config = dict(
    n_layer=15,
    d_model=256,
    n_head=4,
    n_kv_head=4,
    head_dim=64,
    d_mlp=1024,
    vocab_size=2048,
    activation='gelu',
    norm='layernorm',
    norm_place='pre',
    norm_eps=1e-06,
    positions='alibi',
    qk_norm=True,
    attn_scale=0.125,
    bias='all',
    tie_embeddings=True,
    parallel_block=False,
    extras=['capped logits'],
    init='normal',
    init_std_qkv=0.0378,
    init_std_o=0.0378,
    init_std_up=0.0378,
    init_std_down=0.0189,
    optimizer='cautious_adamw',
    lr=0.00111,
    beta1=0.95,
    beta2=0.98,
    weight_decay=0.083,
    lr_head=0.0069,
    grad_clip=2.0,
    warmup_steps=305,
    schedule='wsd',
    decay_fraction=0.708,
    decay_shape='linear',
    final_lr_fraction=0.0,
    batch_tokens=32768,
    seq_len=1024,
    doc_mask=True,
    train_tokens=315300000,
    steps=9623,
    dataset='wikipedia_en',
)
Each number is 500 + 25 x the weight over its row's rms, rounded and kept within 0 to 999. Layers, rows and columns count from 0. Numbers have three digits each. The size before them is the row's rms in percent of the matrix's.

# layer 7 attention value, 256x256, rms 0.0486, rows 1-26, columns 0-127
113:489520488494516469509533508472500480497495430493492447503448498497498465465462528527526516492494466521506498518527513527502477530480470499495498514463543475491494534511454511508490486493524491462506514507526501507502477514483479454512528518519443439502501491505504501496531494470506487471497512466495487466491526477468526495502470596537529493464513479536503528525495507552451501514461
112:477511465508452522501475494522517505518479474486485471549498539505552495543524533457489515466488486448500455489514531510490481530517552494499482529528523472492477544496484489485492443520534482516542519486480504530533511459491484487460496454485501453478482495472520510497490506534550481516511451473478505461506498462499508499507499521514515496481540474519497465446501532488499508546482
123:520518509479512450534525446486511488480508538531498460511494505511483497534477540558470511479464480514483524518533491500494461523511506488512522441502535500473512493537475468501492508487528514522498498493479482542476501501507492512466497543508511476501468510494461511503513496504533504525506462502544467518486480478501529499495513537510448498518493520476482508491546482486465508477491
123:496510486462504519551506448490492488447532502475507558463465533530542473533510486453498490540525479455480510478496530463487541468496522515531507499483473497509510503498510534492467494469487458505510463487466507462522537529525538474509477463519473483510542514496509485475563541529476488514503493511500486506470474531518489531515511506502462505536456534513529523459553489536514456493515
114:490489522487489512497523501498501515520474524490491518493528453504515499511502506578490499518526468498442487501498540525509533439514524502500483491520491498475464486475504507488516521467470515555483514521566440523505467488460502526501473499457453508527489458485485490523502480537527504484502535498489535486485531497515479506483489487533520520477493519493525495452516516532476498505447
116:453513526493491491510481513486545490492494491476509472497511437521519487481472505503483457503525509471493516521494504512548510495524475480530588490454487459479506504475541494487487494538496520506495482529542508517494507565445481487473506514516514510508507510537502523507516507513495525476505537512500516509479476505496496499443530463476503472505498465463476544478537478509490463543527
121:537517474539479498495488537490505513483524465456500510504508525562462495467473487461508523493531481470487471474519481474508446456504521476503492496533506458515511509539548490492499505486503493461476464540508457502518470482553510446512534453543527497504503502505469493475476496499486541506467510513482468517515470500531489501460504526475503490515554484494503524484539520504534480469554
116:478507429471513504534518513506509475503507550477520495455498500512525504521515513532519521512481522478501515509476458444503508518487495514504522500500472492533537537522492490518481505480519495461472478463504468523495526574467469532542497490517471498514541523516551534498518488508494476514496494503509507525500503506464493504538491512485444481493514508456501496570539460482472490496501
115:516562531456495507501450511500510468491522527499490469532544493496540500491513542537467527501473512505524465497499478532462502478508490537508491502454449550499527509525526496516514484458564484477485513472475522495501478462466519481490581529501482491537495530517471521488444485492487534502510502484509542531556502491479521509499471502483499529461523485542505484495512501465507510521494
112:499533486475486491473480507514531496509493480464485492516516483492487482488519468478481471494496507538491527504506499487468486490471551444505504480511485503510465502478501473513482545532533475463525521491449516492511538468491512493519456505492499570508502511500521509484500508521488509488506455522503496487509516510478429473560467524530511479442539534512523497496552449503465491530535
119:526489463496487508485461578500507492505493480523524460497558520506534530514487476515487465475487554522524510491501457489496435500526509507515526489527511494519524516479522499485465493501487481511463499521520477484536511508533502508484509492505499455510524523536519514521513540499515486532497502525488536509508487531473450492503524541478505506446488497497496491490474485517472456512531
105:515507473520473495507494563493478487458523498467487497490532486483489515465465449490478485476485507500522543489513536485537456464477498513514561513497542499509537524544482484504523498536500442489519471517509500489525483509546461515494480537489473491473493496489443541501500472503521514508484485488493503471502516537470489521530514505510440484470509497500503465500503495511444488514511
115:533501511496497485470522513493494490525508490519517461495497505493503446508479528493523525487497454452512483500520489476490526479537538519476480470442530451482500513545490496503511499504462480506487498464487485450496508491541518513483488503502430529527493510476573525505497507500506506495488506508506500501500507529498482530515501487465509517497497485474497529480421531524510492497470
113:537510499518515513506517462518545516521535490500503500503488465487483438464506507510513517485507507473539515515471533527495476517497510494503506492483476522441483464464481558520486507532526487498489498475509503469463465530497502480483500486522511484527504509518482517499472504513499521454491468517518498500497486473493452493457516470475460474460501476489533470504538475475520476502472
122:513467483482509503471496474470513523515533519478529504518535531497429504493455487512502499455478502467482469509534468505467504487451508521486520502487510539524518535544512558508445485556517452468506451515436507492491447494492471474495546536520520516485508525504513511487517497472511474543476472511533515468532515486498517487474495547511510481497551478496507496496571483500508494549481
105:524490503541485522498448494503502527500529557533485520528521528482556537488542517530513483518519463483470543477525538462470488506488488522510525491492472505473539515524546507456498515464458515608488481490507522501497506525482476498500536501449548506496515501497509492485483473488508479478526520519497505497494514505507496500462494472534512497443505515489485475454483513521502537471448
120:504508490529507529515508476500523459490502490485475550506425458509504462473513488496508517474476510538513476534468500473539482438499490505473477554554475535473501463521515490507488495523530504495468505514504497530520527478484480481492484465534533497506497468528519493479529496521490547507510479537510527513526519514469471514491527476518470502462519522427514513487538480473559453500536
112:505507497499486536538485499446499534515494507503490527484521527511492474482493498520526476442494484508485463490486540526489509478512514503507468488482526520479462503490491512543531481494486512433478465493530510486511463510497504491525495494511535469487532500564534502492481508467521483497506498484532509490446490490481502509465465540476501495509511507534506476515582487465477487520459
119:505469458490508520453482470510520466493507535500471487461480556503494491478472463470500508474490541529524501508476523498474473470487496535529499513531489509514504479481472490531490522480533577487512512478520487493495511490522501487516528491573497432498481502501457502496502532500534551497466502511479475498471522461495487499532470465502473504545471505494525443519495500523520532502492
114:515510531522463496495458522475512492468476505459468477500525505477493497459522481513504498524497499488490476496467512498502474507491478496510559490533547486519531500484489505501481526510505461503501523487471501535491499493471487514501560519462442480453541495519491497493486506474522528463516532475483520492482530449467532510460497512560487496501521509531478510468538495548469451558525
113:478514511530491469501511513476475526468488538529536520444525480482455537483470486512443494510533506485474481514525498466515507539459464501501499480464510498480546542492486546509500534503497469513511506481462468499514524479504492481495547551504468507521486487538489464512469472505463534510472504468501497459549540537502464501484478492537477504493484491524518504508480544485483474481516
113:528523531491510514493464466501483496460513549455449479547505473483480479527502503511504457490514484482503516535485504549485487562481471530464448481517542503501432504522494490492527502487488498521468505489483491469550516496537517523512490530468499473449479474491476500516522500534503503527515495479538499482493452517468511490527503508498494515491506489489532561527529493493498522518533
110:460464483493541532464517508480588464470501507482501525491465507480456486501483429538557495461537524487533536500491499480543506526494484489494533536519494512523550524481511488497518517549527515482503499515482460516500489470489496496518487476525525456517496545538521504516554483498478460506507508516503477531432502509550478517485516497497541482526490497464499483500462519466496472529538
111:517496495497469515475481493472462491496499467504497490464480507466508509519491486451539483484448497516519500487489501513494528505539517498536499469513562501505544530481437486503500497538488496524514499490494441473531472500522495491504530521516464514516510516484501494511520488524530496531497557484478484501519513497509502513563435498529445526474519517526495477484489490497475547463538
119:495531512481485491497474487493516532499484476506481469484507509502476518484497531497497481463450513552474456490498521518530484511505516483510513482548495522499520471516517517493499499475470489507526515451495492514557513512508519539480490492480530518522503438473449515512521496495501537512462501450529490499502500541572498503522527497505501490535497478466512514536534458523524529508466
116:497491471542519503510512474506557534484521521487509468557478515522516455495489531500526515458538498492491501481516534489501508547460521460453507502504467506469498418419513529537497495530459481516489467497513490507493508497529492515544511508532497527477499500507488473537542518454483501479506454516523494510493471504538536493441489489480498505476492502492519547520515463499508514528445
# layer 7 attention output (transposed), 256x256, rms 0.0507, rows 1-25, columns 0-127
118:519490516524489469513482504497524520472501515539506482517514466502441499462490520497473455483526515498470473483441486508457507526507558538487498516537504516454548486505511493520503499577497490504495491500569489520470514510542505470498501520484499480512539487484487477522510526503533454506490512496529476535482502488480519500544514485492538521530509526437481507469526487481476478496465
118:546504533498478532504494525499519521474495474501527473491486474482522491477457487498525462546520492478489527476445493496538480536517524445459514472501506480489513511554491550509504501509496487493472453485512486450510527516473537522524506464513521486476510510494488480487493491480559471466524548513512502508469466514484483486450456530512501516528555498485476519494540507533439525527535
125:523468516505485513458502500506505472474527514514489474478511478516502528495499521480487532500506542476450512510527470500471485499532501500515497527488483510463471528506553521526582484506486508547535507544520503527532484507547492513475494495492515521456447515511489540521493532502507556519550539494470502520504478485491523544501520523521504512520518540461484483491494506484516487454476
124:493510473488554524503516522488477511514474508489501538480492487469517460451521524488472518506499491505476481488530513455517500511476537468478501506496517482497529498460493544481470511461545473505482488507504493525533529496512480491531494450434452491517531492480504478529496501503491485477491477496541502487507450506497488520507530571495489503504501509523463484489467502550491491474467
117:507479519487514535513528516553538482483496519469515518504477494509508505464516515485493529473512436499516520551485498516497517470542486516477466495520551502517469477497457479472530479515516529475546506484522518516483467464478479501487507502516474515522518505506458471515441575464490531460489562507505509468494552492475505493502488548509510537504485469457492483503508519505474461485492
118:521515507513494532482454484515478482484502489523498496512542448456512548535487484530517439496502513511528474497523480503494466498500514506510511477498497492565502480469571496524499521504537485528525480498490453500511503483511483477506500523488491496504489494524538522497485525529494543513535492495495520505493476480517477505521526490484513465499523491571538507475499554535546504481486
119:470490488492493483518482512461497488477496515471480505508528516526500517521478506540514503507491512512491518466529518492502428478512498451478538461471497489448514505507521525487501533510505466496441496521498469509551507489457508486500485477530498502554515500524504552554513453497508577508520496550490503527490498473488516514483502469486475469465517461510472511519504490485512508461461
115:470504469510501494464511554463476466533467476529459547478504504510475518498482540510447491489533559494494472516480473470523508492504523495479517512491495492500477519477546491517511470514530499538465458510473547496526517451539463494498489521453536482507447477535518522494497520516493488523555453469503507477451466534536504504505508495500494502538481508452532493506460500503498503473500
117:500519517461506486500497494477495501508482506495514529524472480481492501486474492518524494471574525480512521490482476522474502505484505482495501514475502553429459465547531500497509519485504506517463492479461477473482543476517496493464518531523509529501478511474508482557554524513511474501513517501503489516543436467512520505467491476504490497497504489565473534499466538518512476505512
111:533528522540443505439483518514475549529493480564475495513520484544481508492489511533516503519507483512482464566474484495541509498494494519474526572496485506446504487512531470485484515484507514494500499518487506494515482505471504513493503492494517501514457504465494487512475515493476455446549482496481487434516520511468501468482495506524507535528518435477514525474488472482473485507499
118:531466478532499524536505536483541498518500452477474530488527480509464437519497496552484485489523501549528474498511528494547482467446498437483542504495486520479534507467543482472456474508508497508468451528480517484536507469478507493491505518484493470533442484517524520551470513482483544525516472526442494547507491487503491497485531479516496548513470495506517482497506445521514518494521
112:490504489499477461485465486522514475520513475530482477480542512499467501505479504513528528509511460485469459494482476521538530545520522495463532529497461539482500517491460514490474553498499524515512474494517471485525523493459491485530483508475518519536443509494466539514504508559488512496569478526442473558521527541512496506495543487514485496490483513511485465518452494454515491435504
114:490482524510484494491509450510495502469525512510505494530467477508489517481474501469503526477518507483494523515527492516490467502444596518514504505508530499500542489535532468525507494509474492478459484498489515474515521516533491505477479469505492495501513493502492500524474508522457497455533490477480472502472489432535491535505508457517495520467466496497469521486483526517461503557526
110:467502558522495501490508483445536507493511526506493461508516463492497513461517515520498505476513444498514509509493531500510487539479484498473533516465510490482483470471453516537487496509491490525564526492487498503509517482492456537499514461498512474485468520480524495526532528542527500478496498505523516507484509483505467482526485545521523487544529416538507487499494495458502527484488
123:518528471507491495514481539487495502526490504531467461472520465523471512467488502528516523484512496468473467481486492508560504470526497513508496479542479521524559494483497476519496477480476490542499485481514494481499540516529501481518538497522499494496467515514511513521538470487530453472506471527487472517565503492478543477503508494540478505455528528560486516524492482520520496508467
100:529518517484491508481534514497529451498511477497504523493535513430498497506482480510524500495490474493526533458507526491540530465485516460480470510505517534525475504489487498539524453514525478479474501479508512525465529518511491525507561475464497508480487502523443472482479498498481531508528479500505462515510543459554495482509519544508485549497477499539494514477492481519498492478485
120:484535515502503493472487488493483483511504515503502567499507518560494518490525553550519492503502486514521479518525517451469503476477506495469506553501472501473464484467498488478501499510534478507521537491468482530488548482498469476511467507526486521503497498515483483509573485471515463523489501445527517478460549502472480538485456457485535513514534459492533466500501552460466479471532
115:487547528506499507464474590477473478485470530514491508479480538526496469453508519530483529500494471486499494476497482481492533507503467490517497495498535487532483515474469496535483456510507486475489516490500496465525501496534509476518508482493519498487584476513497523505496467474506503468498514515507506523511484517468520486514516538490463475503527514503535514514473486482483485557483
119:516498522505490490467497503473490477469490479508512515481484543541514475531513477510437537511533486497507497536472521479457523509488491518500507535465498492478515517497499477482474529504476528514574465482504504516511537485491488530481508489496549533510533480460539519518497507493485485506524502499527519493490513553512434497499481497476537516511547505420536523498529462476504485520490
117:521535484506459493505471515481550454493514515506488501503498478473488476482477500520540467514527477507462466505501513497491542535531501488485509458470487524447473495528510513522544457501535472551498504523519488518509527501514504475526502509512496506499533519494477531520488506490506475475565511568522518517504532440496513519505520487509516521461511494478527482502495494502514514475523
117:467501530489514490493427452492456531475487493473508535525474477525509519518513527452520485491482506482480490505516523487491528528516493508511538492516496492533492499501507538477520499511508526513524522509470489529471532494464486485485462525516506506505458486488464490484519491503507481462466467501478482504536566489522528493487520508541475491486489516526492534557459506479516503488520
112:502479480522453494521458524573499526465493495506493488497490512506485441512493509507503494495487513498496498486512466506539501502462487492499503489485487514484468488540501505517526496492503510553458515503534496467571453495529489473511511467511479499480485527485510520493493523511506517512484557465523468462491471502466495494501524521524503433510470537497512467530480444475498508507533
111:506529533535524471485493499540500520454515492511539503497507473487461529499487466525502522478494523484495472468459533519489469511459489496518515479490480470553533462445478505527525520537502517505497492511478470522474506489519501515510471549490499504503482498482529497498538502477551488523527466530482490494491521515522467493490472521451497498503531509459462480491534509519500521506423
103:528486452467486478516504518499518464481496503508473500511526531483497486472479510495552489500521506512488560508442501516462527502500512507471514546498501522482543525537519487491497492497510534479510473502513494461508536522477518491539464458483509543547509498487506491475480495513470474523486507492499483515497502509478491460496529515499479458504503529461506550475510468460499518480505
113:481500485477436543496483510526482483488481489481483489482449506509482496509517508480528538482487545508499505484479497497506482449518483506530529523521498489481546501495509508517477508457485508521513527524562494535513482488478506477487488471529506538532539515481486491483531491513472520505468561518497531515461470494477534489484480513500510472540445497514454465529487511443519475483509